config = dict(
    head_dim=64,
    rope_fraction=0.25,
    init_std_up=0.0171,
    init_std_down=0.00336,
    lr=0.0012,
    schedule='wsd',
    seq_len=512,
)
Each number is 500 + 25 x the weight over its row's rms, rounded and kept within 0 to 999. Layers, rows and columns count from 0. Numbers have three digits each. The size before them is the row's rms in percent of the matrix's.

# down: layer 8 MLP down (transposed), 1024x256, rms 0.0531, rows 591-690, columns 128-191
# up: layer 8 MLP up, 1024x256, rms 0.053, rows 592-691, columns 128-191
down591 094:510493531534485512500484528487464519510546494491457486486536497506525517522498506507471526554506492480539505504495520489479523460488428539497530516531518464546484544481496484507484525456478511
up592 108:491491492505517540517492495509468498478533478440474455502489523541542501513541465554483528474489495565520518496503485510494512483501465486539489483472517502527510472519492489486523509540440526
down592 113:504488515519479541532512528520491535520470552560467507491500487472498480531477512508511492491453491484447464460529596511499499525494488518476516487517495501490498509512500521498486495541519518
up593 097:460460503500484520497523495521499478502468505496505529491465501500494526525500531521472521532486514479519498535513538515493505530536507458513463488449513498456494496497534515506479488518497527
down593 092:504564507499525518546460520486519476490474459518491487503524476526506513479516495491522506472518491503477498482499433499461501452498551514488516497492504504509517487480457488494527498520461494
up594 099:488510514524475498492503507541510484488498533551505507509524539494517521530477454484469485467535477497530476445493499538503492492518496532499480530454504459468552507479511529495498431541502529
down594 102:493470527521498495436457469472477521517524492477525461485503482487535484501483533471558482535450496488491525536521480492504495488490547471516479472501492549523513445527483458480492525454515480
up595 099:490527505515496498500500556565487481516458463512498471477534497471518486500481484479516510473485468533483526508505539493454479481493461474514491546457502497516482499476573450504496490455455513
down595 097:483526460443517510522521529438491516466533491467490491515499503508499501452506536520526552531533534525510525467556518550481469453538525538491470517532495480465488491492475561502484460529496480
up596 096:528497478556508487501512456518534508486527493532518531539545544522552533489538508533512495499523516489500503512469499545519524513512494506507491494506513545456520483458491543516489489548496533
down596 095:490490561437495506507469521510511498536484508514486496435430461486480497481501475425516490504498479500513522500518491531462444479491496494456494497497516451528464537529470476466520519481487465
up597 094:491542521508507512501487474493518456449514517501474497540541494513521459538502510463509513524496489531459537481466520494529502570517478502469543504484484455475494513481494479504528451485514490
down597 094:488434521528471535464502500542506503504492557523548489499487489445476502495517487531512531486482506527512493483488526469474524481501497498505465481514463525519510507518470494494492532524444504
up598 102:475495512506521499494512551524484502529530499502499478505501451489477481534504503504459492487510500467468468546521507481498497482507514525465488464481449520484521513512524522496515486485538469
down598 108:533511520509484489509473489505519485459464503515520530458510458500514544473512488520522469469479506481572489467503493489510493530521452473489501502528515500549505498469516520498467536498549503
up599 105:532512471520479474507497532538481488509535531517493461500528515521492491479512497511479502533479502457487525521524459482516475496489486509465481526499503489501546536524485436476494497503522513
down599 110:459472513482513505463501448497525461474466488508496563505454488512544498534472517500528493480510483521520480476491535484456523493498509482516481479492503483497481523464502542505508506538451494
up600 099:529525515502481535445441525483499504498514532501525509484541479492511489479489526551489532499509491479518492504525480566476504529497500534486496490525491498524525485544507504504516503505494526
down600 103:486497500488547491533552489485496465476494489514498493514427540479521531536502507488549469482471481532483519495512518533489471458519490474514517496484526481442498506395507474447530504492502521
up601 098:496522504513488513508502520489528532515482481492501504483457472525544491476470505475445505492479444502511472502518479474492502487503496514479496528478497496461541474480448525492503501508475535
down601 098:524455521482476494504491506497484498503516524526518528500526526519488481483465536563532501487490573494485516478476492500495474540505580486501480507500534502517476499506505500515552469527531449
up602 098:485508552539507512545516513494453517497545467493496521512507472517501489489508543481498519514491466554494496499537498520509546511481473485467491509501485479483517554514500503495513489461503473
down602 094:523527466496500503459482474492525532501465466491478468459519501498438522523508500471471478500484547517524485489496512516488469517511512563527481458548521478518490476471460487521487506535496495
up603 094:479506511520509495425528498488476494481503511536511448501500488497465475518508486490483486503534516513495522472485506509515549494476483485510486502458468491544419482509489517469518516556515514
down603 096:521492480481494543508531517521513512495504514510532533518511477517517511469488463496470491486487480501542475532499485484485476525507502487502480502526530501477513469500484485487449486468519510
up604 090:473483534495492478469485497510473477510492553504517504498465488523471467487489507472529525495468524495483472498543548498449481534475509517454506533484483521475532505529497520479496488508476529
down604 092:528506485538503534499526487513497474485508474486518466499561507503542540501506509517466481502537454482533499496487472542544516504484531508535485469499544496493531500455507497486500474482511481
up605 102:506480541510490515479507514548527525540509461521486504482464526506475507496508498490500482444486487526501481522509481532491504521481474487495519454494493513498491523495518527551520531518484545
down605 109:485526504511515487548511496459516472475482475503469508521507449473481500484508489527505501538517531503511491485471512511516515498537544500508450516468508495503469536487493517522494499501495515
up606 094:486508508472503532506484502492495441531488523477475489521509500530504456581486526552500536507479462489523514507488500476500473515493493489507467525477517447507476507522575510525561473533468524
down606 094:487519474521479479486529501504520527462524491544477522461503499469478497403499486451471501484493523533492461476500477500494492484504486534524475514520481529506500527475487478499527498481515495
up607 098:515467563522446503528491505510462491518513484477500520515527533525510508557499558510465469489498503539512470473499451517525492499499483489471459477493504467543525471456489514480525499474520521
down607 092:484532470516542490498498507468528531546496520516516512491468455464518456456545475520518530477491475453516495547507516493495506450504463498492534528527479534439461508544487477518492493492470485
up608 104:519479481484535477478495504506462557537501489487532516474444477501458460447487488535513510496450493503490470490489512506508491485504519521518509473490488526507512527539497462486492546486525513
down608 091:472525517526469537524504519477512483487511491490487495524515505498539519557505508518489462518512491497503519503526488494476491498510464487495480540512515454495496469441527550481509489524453481
up609 095:531459465484502512482451486524479512491534413449469536514489515512501510502498525525507491513457544481493498462476488521499511511516513533549500511470511498454520499515472477482514501536471537
down609 091:488541497497502499472532472512544489493464554525509497527518488500503464481474485484494522500534458533488483505549505505497504503474483513441455490495503517564486453485511536556490465483508481
up610 097:516499499523504532498479464477480441491505457468518534524502497539510517464492507519510520464499476517471480478519517479481510516546491455514499511487495448502509547506519513511529467491516501
down610 101:512488507497485456472514469516465560482462538501478504443493500477452506528449471477492447494522459487479505542532484532507501536449464511474524525456461521535498480510511487493537494496498512
up611 101:481486504459520519484494455510489502494500537517501501483506515508540558490519511491498505510485440519498493498513479490489528499516503499503463478470476529449514470533555523506488524529524531
down611 101:540478541534477463515510525527514472476498496489485499516486505507478448533479480490522469486547516485487534506489487514499519534491506478465528495522575465532494535479493467498509476465471523
up612 099:472510478463514526462515502517511515540465472483480480473542505543527476513499503481554531479500475485496489515557525489432492534487471470501486555471504477480512466496504512529520480545500524
down612 092:489502530528489463533482499512525476437532525537515488496440479486477507479481536490451452533483521509520521488456465526583535455506526525497508468498527538509530515496470494476481514482498479
up613 095:542502516493493475485502491513495533524536466482475497518471475503451460505541463503491516534507527506477523477487467507487452470537509548448497530484514508516513517526497499486471487519478513
down613 092:478524500538461487501486516521491496523494538518527520488488481478518513517480519495468470457456488499527514530545490499530512499539529469525526481481479501471505490513478524486535521460521519
up614 098:499488463504536498521482505524525502452479461506489477497454502492532507491469477528528535536477505465486504489498470540509534463481462510537474523456525507488470514550520488479498550515534516
down614 097:473527505501497533517525544453477521551496480444520485478526476492503526520454479463494515497535517525510472499457554471503467509501513514487507446532493483502508483499507478507523443550482508
up615 099:537515506551521522496473466497511486493481549520551483516482530483506465524500511517472517482518516520537512501468475539484537455489484493487468505514540530510479501504533472526469529537521506
down615 098:494517491455480507492525486495499517480508469518506512509531466511475545478514488516517492465501495463470534491549503515487489546516485507477509526497486497451490513522456504530538469529501521
up616 099:512499497475508524487480504493513480482460472467524497441541466508500463497474532511464487468480526508487474493504453502541501478477441521513492515519521476475476478510490535497529525477506484
down616 098:462478524503511477503505505504474457481540513489472499533486516500518510481498488478539517510495519479484570521517490500526495512559560471534518503460506522511519547511537506511491505521522488
up617 100:548550448461539523486461507552521509477522458521498509492542502489538499470501507473485545537503474480467472462492474483492486468507472500471503496516477513470465474523483515483499502440531471
down617 105:533466546466522463502503503464518511514465540487501488485432518517501518544482495497515478485492471535510495514486500441523511494495517472481483467506491465512554511466535497490474521514493502
up618 099:498497481517480540511479493495497509478552537475477524508507455509473514516480522497472519534535520521466444515472484524546500500516519562465482492510543526491470512508489503513479462480521465
down618 092:508475546502510483464560516506482515526447494517538493474524527487507498473525489521543495478455467509500512464542520491491487510482528468519525531472455480522527533504523497491523499497458513
up619 102:522537532463480544516465506538524521512515452503513491465496482522485502504499503512528564522470513495462479496521456500437516506482490542466503519487506490486526454493528562519495484485563526
down619 096:542448493538506487519498479505481455484492510523531527526444527501508507526497470491501441515502479483523491520494505515516499529518551479550497526517498537510525483492508475508452516485456519
up620 098:512527532504521485483491476488464523524540524509525542495506467517496456504462537520477469484482535516470485450497503514479506514519494517478534496515477519483487462529520519501517468476454505
down620 091:470502511519509516497474507502530474466500466522444475539510531492516521534529459494503494522569428516518505534504496498459499504497456476489474499497499456472521529458468501472503501517574494
up621 103:496511529521500537521466465535500520476550521414555492498483504565518452474527498488486505527470508488503528520467488466504484512522490501469474532482508501505485495472499516448508529487503509
down621 102:513507483549490475485502471498529489510498503533448498491490518469512507489517475477497550476521494526498547497510516523491481493514514494508526499499532512529522505516486487488499456532488476
up622 092:507503494508515516489487538502510504474519517478506508472509481501442480459454531535512484504459537545454531499515518499542516458492520496519494488520473536518495501538504494525504534472508507
down622 086:479508506499446495504540513506470493505501500500470489539494495482572507520548477482471490473548463441522477523495456489491492549503498532476520513492522476469473485459495511466496470507482494
up623 099:528461534479521530467531526472471518513568531463457517481520473539516524533511476510510507492497500460472492494543495489478495490513521495482500513466505491482521502530500507505496481502515534
down623 099:463492468517513514507449526533519527496442480550562527507514517489437491507481501494508513474494492526540490483504523517548481526482461496527534487525517498522506495486521483513509497482500521
up624 098:535538509485499507508478554540507515510495497494506526491489508536492517509547529530504482475504471521496450470513485447463521499505490499469509541508499481550571453469546440462483566474487497
down624 100:497505509539518523488535481505476476511452510498464486528516466496519528479461507479500473508474502462497519541545451549522500494501498491510495494502477474501471498533443580512507458515529513
up625 095:556493494511521520471469495494499515498519519513510462503498508507474456550515536536517516484510512549479509443556492534471499442519516481509515475512499519542495495513480522491531509506469480
down625 085:463519513519481479490526531546461486506502469482481526501503504501560516477511448442492465509493505467530485528459508496524486528484505526493492492520491491469507500517494461508491489509498513
up626 094:502526528478445519509503434483500490446453516497529520470522494498478514534486479496498463456526512521516427453496501521494530515550501549538532529473489552461492552509536515491472489524543496
down626 096:487468504509509498475469528525538495522518503486457506493484518512491539458525508523480560493476517492502562492535510500531560493460432491509497474546504481528495457515483529513514505486477508
up627 092:487492451478469460470496507486603487491479511507487534494491525502497444511482493513497482484497515451529485498477463461496502497528487517499457497505549468564515507500479488471504494492501517
down627 086:490508487485507530521509465490477506470529507492483461497502495506471510497492513458479549497507543514485537507562515506523509484501493510508539521492499489475536480492513511507524519500523486
up628 091:545513506501536507494477508505532530493441480517556497503510524503489472476519507534487505530466483496422502504473492494523471488493499489488486523496528472513476492455504525502545505521473536
down628 089:507494467480458479525529488486497475502564525518466462499511493512476476481489512491524489467537517513549505483482494526496549490540470536509519482505453521490512455529486512513485524496523516
up629 092:509491472492518496495501490493495502481493525526485494502564495494521484504456533537520494497493490493491532485525452517485447508503503484483494546502464501459518505497517584473489498469479491
down629 083:467518525463519516499481507507518492482520503479526501515442507532463493473521501480486468528517472515490463493460526502501534490459462542531515473511503498546479482537512439505528518509529504
up630 103:495510528465477551508502512482498487493472541497514490451531485511527476483491456503479562476515437493512455521526519508472470520483501501477513523530545477512526489543530488498467496536552491
down630 107:469459500494516467491486489494509498507523529529477505521479533469491480540521537510504464570442509512475506476484484500511497502531477509541535468457445525480461513477495466518516480466470464
up631 103:489509515488498533452468523542527545556509519516531527440472513542517495485539491475492516518439479518471438493508478486475507483526512514531546532501511507518481476519528497473469535495498520
down631 096:483447476490507462529507495484450485452490512449439475532500493475457520511485503536523502450509494490530546502493532477512468512476537489484473460509522521481516549495456540510498489488517496
up632 109:507511463514465505488477539523510500495508525507462540523531544504479502510497528522456512554463459484521488504535468496444471516458448472497512528504532482487525482518513484504480477488512477
down632 119:490508492504545509482510517481458560567460476528537478425444476503458520539509495483489497491512485509506448470476502509528516501507506522515476508518481519536481523509515522503527476482527533
up633 091:507458474469531515513524539501468480500534512491523505488464481508498470488531540459443484520477451493455510487490509486471474485479521511463511518538487506436486501527499473513519497466486486
down633 092:506518510543465523512472475514510527484485511494476492532525539493453530535471458516542526500515541497543485516508512523528472545515513471502475474445492492579500487475494522519516525522513498
up634 098:491508533478526451469490497536503506516535513476493535508476477523484513498516513509468495543488557532527493511500499513519539485473473472478516545508531478538493491476503481542538474476470506
down634 096:508477475517469566489517498525511502449467500537518453500500491517484487526481484495509518477480467462476517483556485496483498474504504558519477462500478518479536508520519506497489517533501513
up635 100:478521510467503500470497490504548503512512477507522496508483464520490502484519487565472467514496471467507497493509511527499493531506501503532449506488527486468524523487487499490482446527470542
down635 098:498488488512509495471495528498477471471492510515501522467534514514483485507475525441468556491531479485468474527486503479475534478505450518516517500553460491526502496514494473523528541463483489
up636 096:517516533499462525491524520519471497478471523474490482504495462515508449502527526543469467501507532548569476480460489539477556527509502486481520500463521493466470554496506505507533451539468505
down636 095:484486497485515487488465451473482493478551453528526515490467508516490495493493479494485545500498491475470535490574480497496490500493535514521458502530507484510544448494489505515455566453483487
up637 103:521504499454470496528500465491551532519474534505548494518466493487529509454486545492534501484471538530468492483471547501531487484492491500493465552493506482520529492512506501495515500435528498
down637 101:513486512526527484439482531542495458479489495510464536509517496465517450508522517526479514504528493489535495527551450511510518508521506515472531476522442521503482454498497452508510473517455489
up638 097:484484461540493497503497536496472545466499529513475477495519519494525520507521510557472523489489481481488477476521457524493486497471485534513486444462499520516446535493486559524523460516508480
down638 095:507518510452509474515482511503530462487483465538495503518483465496456497499499522474495498512477528527533510497479543480493493523513499474522507535491506484474489440490521454483493500484485511
up639 102:520483508508512466473505488524562489526502458465542507479474512557500524479465492564517535493506480484504486481468514464511498501534501477531462507440475492488534451516485454508500494536498528
down639 106:481515516467457556524495538534489491516520546483503470522565527477540493536525490476506500471463538505488506485491475544486519493511485494527551510558531499519495469496530478488481487454524534
up640 113:517523496515493489503519511506490504453482517484474475531483543512506524502529495505517555494465486513495485502487559488483574529483486506507498546500473487512479474497488476506501475500469535
down640 115:482461481483495502489497486516475504527497518515497538535505525499512481501501544484494504485486519497467521464538461472522508476542497462469531488513485510502540520511489480542515502463535480
up641 094:523508494545474517536459498512510512473503486521469486485504552534506470500497543495445488485494494576494473500517506516468490516504481530522510549468496512498472472488541497518550552473501484
down641 093:490500475525477480466517483516508438481467527515497498558518461476511540506525506502525511487519514430509505465511497492494487494472464490461465502506488520503466509486491494508486477544510515
up642 096:535503523489506520528500456519541506510496546483481509531485515524538525526489470530495483520513516513534494477473466521519520507519460496543493494495533511476532485490521480513491497518524544
down642 094:483519530489477529491540541479481487527498473510521495448523473491518479483535529482461493471557474508487486510506500474463470504483546455478534521511450475497468489515470510526514452479453521
up643 098:555479496486547518520456489515474517532481542496490481536484511526513453530503523538518491497451512484493513504537471470489489523492486522440487514524478516509505512545564554528514513470493471
down643 101:483539529515503508502508506503507514463517479514471502492467501474537535466507481454472466540539506491447497486473462517526532506548524523564519467489466501485515478465452496477488485527532528
up644 099:510482481488513507527489504500542490517500520480509484505464491509506506505510491473532548488510474455485528483492491512476448513505485459456522467482491523515513494485524516469537502535476502
down644 100:510538457484516494509531445513522516516465488489497513474530492517534486492511478513498461546478528531533496492506505516517560491491502505475456519507482467519462507513469517511482514508537480
up645 094:459535525506505542483528521515471503473474499472448486455521462519509488481449476480478485495485533509558472525492467435522510463513494524521548479479507509469503496479536511502490529488488473
down645 088:515474482461498442493476438530531548520526516533560524512483537506460484498523524517483521497487484520486515507534529550457471504500502485467470528525505465527512502497462522500512488494533514
up646 101:490516507505518533500487524496506496496489497495514549502505477466498510515530530458560499524466463478488451515493515474477472483467508530540526527485479446498506539540506514491472475476479502
down646 100:503514510512465484521499515522530472518509469495501462487512497513512458454482479548472494497548496522511494489467485525496537494498523496503493482463498513512495492508473481513533487539499538
up647 100:478509522498508511488446506523502537494538505511505495516504476518466451470490527488476472473465504511517501518477462476487466500532491522473526575507514475560504472499506507490478475514527491
down647 101:474501506513490510517591486462461523447505504525451497499525474505475520519515492499501474477496511565461505523497514495493502493485526509473513501516482446471486505537553509458525455495462509
up648 106:494464473509483515488516507550517508469484513556500514500505495480524483533528533498477515486479496497511461455484484535531559491532502482517468494477498503557492483489525474513511516559516555
down648 115:528504495479522492455488472513522479514522537507482462490513511519506500445485460531517501475444524443478490537520452519470475513494535483478541523495481492506524479481488534492504463510529516
up649 096:483508430495543508456458504525482489483498530512484511451467531510492496517483512524481526519498540505503516527518486499509512470479487500512500499505523473560492495498515492521509484473486463
down649 089:508523542501470496518572488461469516524499496492516493540536451509537491477520483478503485469476469431457508501475521527518485543525502514500530482514484532455519536497486504495487489510526544
up650 103:543539479499468501497458495518528457469512496483495501456546502497508536495520489484525495514466496462507535493499473507440503499498484531515525514476548494483545437516525515497477498522514555
down650 111:483444553505508522484512505481500516512504535520528528500447481522471475531449450505493519492504479513471491518519494459534468466490517511482496489501499491533473493483492502473516506481513457
up651 097:516515436514502514496489555488519515505487480506513453490500448485525487495456518479513510527514514502509494471484491458528438475511535500493466491514494482499518487515484492517449499487473508
down651 085:499487528478526505502507469523483484468527495500477539508503554482490489504551511509480485493440514502490512512524502539508557518470490499538550489516481526489485488510502517486561484509531503
up652 096:505503521438535476494516483498489507510507467509494530529514440502480454470505527509515515506490509529505499482488537443451492468476486484434502530483453454465464517509519493525494469455553561
down652 095:514466499525486499487477539534487533488456493477509476502515538462518513502462499458501488511536512494463471497534472511519518510503514511553534511480527452495553510504489468508469510514489459
up653 101:496563523470550475509473477527481494533511458528476544488517523529524470484529538523468478485489507470497461479512444517507501513512476452474503513477470459475527493539501515504523447523491479
down653 096:519512529510506493508475500508527502462513510495508456491476477483514481522482496506505529505520516473500526496454496507494491470510522516512502491524569525527529507480476542472454491446497566
up654 110:466519491540486469498492485494504501488492497474525493484522540506470473456501479542493498446532511529506506491476517496538537508488496498504522478467490505508502491470465482515537454525528542
down654 104:530502534458553523506497494504519507495492499493435505535443456540529530544491510467496503553460497441491506494514479497502484511523506521523455516490511498515464510507532519481480553486481476
up655 100:478510518468510550554494511495484494470516536473485487512460512514487463512490512496500474521489523556487458494470495553484499480478487467463499489496498513480468485491527478525476518519485518
down655 090:544491495520476444436498466528511507529474483526501500472518499476513520497501501496486508457503449467488536518565529476494488517516525527502508520534488489513498497521489500485514499496535497
up656 093:448494522470448550489501501519515482501528511508507492463512483510477473509485523561474494480466442488495521418549519513515495487535495541492504511515532456478510499527493551517518495503481538
down656 089:544494483503526439507523528490519515487480508479464511528499527504530499493489473449496511522550556514531479553468474494500496482478470461472513496485485505514489505500493457486509482505523458
up657 099:472522521506526503500489477498521479517468484497477487529452467523483500501518507568498492504495467506426498464507535508513559493512503510513496512533463496498498537476496483499504521501521501
down657 093:521480470507455500495518505513524508520520537477510495480543493481546494514497478447483504468518527493546485517494479502488454523527527501500520478496501480473505466526500470495507488523522522
up658 096:510490519484537526485517552500512461513463535566460505473520517468492528519501520467552512490519487515478497452498503530515525513489496520516519485494469498492533508496492490465523447483490491
down658 096:505505499478501501495511479517530514496546461465558510533530478504523469491488511506496516482482506499518535482493517510451533511518520473481480543482567519501503489481493497497470521523481570
up659 097:492513503507481509486507506532492526532487506514492509474520531478469493509484524538481539479517467503449479490502521465513533501485497511492486497489480507478517507473469552519538461509543538
down659 106:561486515485516516470500480498531509514548494489540477480491481539533508538509515534497469533508517467525543508520457546557486519517439511495508529509530498505496511509498457475513549477456517
up660 101:493488485433485550523481496522464478491515488537492504491472458503470538498495508455520515529500476467449459527536492529476452501489486545465447534480521447494498479525545525467468535477519483
down660 105:541488506539511452495499501513507519517559475495512459492543531485531504482514461506470480468508497512515494489451473486519550504499504492498541474498489535477485496483467472494534457493478527
up661 098:538438482544511485494513546508487510502493495513498490520481547536532533523530476487476513456457468485487486478508510495498541518477491527489529519487430527509521451466547456539441512509507490
down661 105:475514526499482485484465498497536511518469511495501462498516464434441511512495500492519506503518547501502489498544472535476464499483502507462504469495552485513457520524470479455589485524448477
up662 101:529485524495506520476493466505496505485541460466521513464505498494519496524535478478511486472484538463529482524515482541500507518527515572485514513506534505468478492498528549501503470489516510
down662 096:467537479494499456514487520468489521476494533502480490516491501515483518475482498507521496552533445510495483504471492485528515487481473490510486474485492509528502536502484475515493496492445504
up663 096:533495516505527519474466501485472495479480502493546508486477507523525510472502495518483513504507497492487467496470513537488478517496507476510510506479483505434534449549509471503519502484488496
down663 092:495502497497491461549482478486536524476521515512495497497514490481485457517480563492548519528476483504495507453476477474495466482522595508473513510505504495510503535476484512501455506472498525
up664 101:454541509515502500495524520499496504484534491534496524498493439517542483548485559451495515469448516518499501475510506472549507502495498519458470459509507445489478510501489455500498478504502516
down664 103:508475523468487525467486494510529501441512517526484469497509478489480498506480465543542489510499476480531531493536494547472483483504514494513507490509554523501495488443491522474551522474503511
up665 100:527474484530543477531487511522490484429462539511526473511464507495509490512506513481496542517479489528463447455483473541516493504475529514517535454485476524454473513525488521515495480482514503
down665 091:490534501462495489439503512493500499557531478491504519480505520495485492486496493508491428487542503484541528493507526448490501534500495504478450524491518505529493508482505472522513495540509503
up666 100:481436537480490490521509511534501510508473500472524485515525501503518483503524525527462504470444515541489470451490496508501557534470476532494537537488496484469531486537503536475496478483469519
down666 099:505542502540476522527483505506511516444527540492501514541478535488505487492469507491504541518525465449510552524515502484533482500509479482448512515463498456538518515500510488494519494475530487
up667 101:494497497443539512500533467535455498485534476520505511465468539523519459492526464515507502494418500488487489492516517475488484538477489520500539518482501518469492507506488495510521486523440561
down667 099:536540495514458513472452520461526490505514510499487507506486446480462531483484518526491513476522467507492522511504472527490509492488464459527478456472475486543515488463520516491483473447569444
up668 099:526437527493512507457506487498541511497464498506513486543467463523470466473513506480443506509495459493452507498490518499523524501537517487490460495501485514509499511509542492468494474526493534
down668 103:504533493484459486475482516482521452540493512513485491491548512519512513484510481528502505519519510491490481490484490523460513548502484512536525510499485513490463448468492484476493498498491496
up669 104:507507479533513520511478479512457494477525458521553430506479474543536533490540536501511501463509464506531549477531508516480502493563512482514447533479480485480528503530479477481494522534511557
down669 109:500469530496473510527498505569537521497518507538487486439515485505480470501487466498496471511524522476490500507475491492517494508472530493511518486497456485502447499482505512519528526521488520
up670 095:438458522457505552441526500508502539559537503494475500463467501483488491548504511469509496493494487469493507496505498514507501505510516523506526459460489489469484516490491549497479508527508504
down670 094:566537478500523464482480541499516486467478437476469494512536481525472507454465495539486506492504523537520495502509503512524480512486523447498460550504467511520513524499510474501508472465532490
up671 103:490536476527492529487496521491545457514465529476475508505482523515447508488468459489464487495507501500508520503491518530513538478465511507508513511502514511540508513548523470489464491532518528
down671 106:464478481503535524490520479503464551520519464520533515503511488516503497519472518539528510506515528455475486476512496468516515496499541500499477469508513549494493497462528523525529548462483505
up672 099:511517477467482516510532551528439500478470541555507505503522468492493477528501514480468526484474499478508455506519530502503555459523471536488501515516493463456475471495511499530475513481504480
down672 103:498498527518507480495485468502486523514506479493485502469498526544527486514527495508507486513503519533491487530491463528506500547474532469498473489475502488527519498510487468497514443497479497
up673 103:504496518539513536470497505494509438554486502519532537511487502485496511466486482532488485478507507481476501502504457508434527498479509570523481506511541522462521514453519546551517438528460533
down673 109:495481467496488485532509479509498506498509505533476439505539475516487529529499474450558497520518495490527515526523528499541490445516518496499500472484523481519486499519523528448445560480544494
up674 111:502514449517511555464511507569532499509476479561519480493525493468466483498517478474503550524489479514492505523527507519438539521519495540519533489512518507506508515517514503475514491542494557
down674 127:474461474496518485486482460487455509498521525470470513534495497496548538509530521517508494517479521446507504521488510480473484464470469486518523501511496509518512513525529502477486481496524440
up675 101:481495510520533476475500511502479511522550493508488501485477478510489512497514524544486501520476537489564501465473475466479471467495488438536523518557462479507549469489537459479494490502456491
down675 096:496501491506454565510477492503500498473475493486523480503523503538519471502498498458500491492475450503460507541533483513530512550528505532458477444451526539498478501519467515537505543502528541
up676 101:525521529469483519503499497506523535472508512492515510514537507486534455467525504490489494466444496504514515469490474496513487502490464471508505531542537450456509535474477485517501505511487500
down676 095:511496470494543506470535506526464501532517491513495483516471518503499517481463479475496515565539518475488540466519526472465498494528500521495535492496456542511493484480528480451466558506543513
up677 098:556512535513498517527470475493433521486499540464545466492476485514514485530459468514488499512517487505475482510514495508475518474478489538495488514490507522490500508500509554518510459513488532
down677 092:504501461501522522437519489524517492527501501525496545510539518528524469496529536490502503511482518475511514487498500489524493509539495473480513516511488467490508477527492470465485497505512505
up678 097:483466507460489527486482498506527467470533512509552520479493497500484459488516527553482517516499432531484492511513485505499481449477483515501475520539495457513507493470512527514513505469483462
down678 091:500536528513474483477546521500448466523469509485457493522496495522493553493490502441490487493469560470481507521498552516491529553508498506506511495487501524462490531531517471503453476527521531
up679 095:511519511540532515443487470475497517472498553505500455490512537484539490460519529483485511517532504483532510532521472528512507523447478513508553528478441499516498467462495518560527495459469511
down679 094:451473473506502473559518551508469476524517478473500511501513497510505508501494493509494494465486482498466539502524525491493522529529484479486473521505524525446496542491504491492466503535517507
up680 107:511502463510506503501535514498524492466501541549512487520528448478504533486508476489539530508451486502487482465494496538502478504517491506488513530542472482534508475521521475497471539489538520
down680 123:538487507460506470536477464487504509539539463439498506543516503504513497487516467502460463462545537502547494571517488476467537511524454493499488523495530462534528523462504488483513445509443463
up681 096:493494510488503484480508481501494497492507504507543454520527523506545503482453532498455475483482501531555530494509467502534528489498488535449487519475481456465520483553482470504527454472501478
down681 103:532513480518506519538504475490524516457496523520527500488498512521483493521491552518561544526525534541493520499441488504484511535480543477485505485483527583473513504470516506520488522491522507
up682 091:489481489479513497465524540517516500495509498475476510455482467508498486529493485486499532470491477505472479531548515486512481508531508499509483566482491527558487520452481505498502493515490516
down682 096:505521498467496480522475447507493523477515525533511545503510502502505513463509506515515496487541514480494493489476495530486497518486507510477539498507474534481517515526539524485463493529531496
up683 095:472447501500532534518477500507535491517515512521495476486480448511453461521475509507504542473468502467522493503523508505532495510535509502499530489488465491437464455522524483488529531547453504
down683 087:512540546487452443483509477488487500503476485447496538510540547489539504461511493487475483535484493482503519503468489512475480502469498455489465506452548466557536538478487519518479415508522528
up684 101:518470528516496496542465454524520522491556499440501503485457501519505499516502494481515532513480528527489518486464493508473489496501511506485538512492483506501505491525476494493508484513486518
down684 100:516514532472507502502552532478477498487501452514513487504567506500519518467522507547510497470512465499482465531537486476501510501515523515541468508488501504510522490486524500516470486522519497
up685 094:518490453467483540470484546501495528503517479466530512483437462471492505512476524502472492494483474549501494510502506558487476508487489479478498500468482491470501487534525510483494497511529526
down685 097:500508521531511486514519463494520477470463526511445483501523535486488497460488496513533527500545503472526536471501515503468512486515496479464496509483460509479506514443471493523542503531435493
up686 117:479520524518524508503483486487480538502558505447510463503482477555512478485472533490478478499432518532498496496509500463468447472520518511458508543460507479558490478528534549481490480510481494
down686 121:504517495479455530510501494458493536451524531497493526518499457525551496493475525526513475503513519548500492495468452500497477490495562521483514524539504498500523479523549532565464475524486501
up687 096:528462537498454494499496500509512465466512520467497510471491520552513533513505453496453501503464445515496516511518429519481501533515485453479484521468506537483487488490553510494484501515507528
down687 095:522517488471543504508512509521489520518495473469473510512522473492495438461527512497506486509516534477478495494513528467490501511515480519485491452504502460513491493494476510487560467484507468
up688 096:496527537497516494523480492468513488469519479471522506508469485501445471540520503482475496450483461506509583456494498502500524469473507457459495489527486541478519520489528500518476500480493511
down688 091:512475493474491539443501489544506476516498543504503499481511508491563510492489504469475497513518535492548437535496510522531507518520532538515514499476499471487462468508504485498514466546508496
up689 095:480533477490490495497478542491512533529491491506524486466521476497480468496505504549479547480493545514498522483498508498479533485494484551522516519484506546478458519513474494506502473489476558
down689 098:533475498522518501468483457513537491464516544497454519521499482533533561527488482484501469551514456471527529479508475513493509565482507463500485502509510418528551472488510513497500522505546450
up690 099:472513483464504487553466485544485513498506470491511451513490525504498498488534483478494505435451487471508516520505520497465495475525464464531531531494486508539513494492524478476542521519502458
down690 093:471511513514497507455542508467515522523485507492465526496521518518480495495480544507475474540500508482520479507520525509511479479460495527472477467512501494483466495513509501503512483493507541
up691 110:504497523473451545519512477537536497426468474542524510489499510474519522488501497492490497478524494520521486511491462503519543467571464458488434527465524504497492481500483482520485527505479533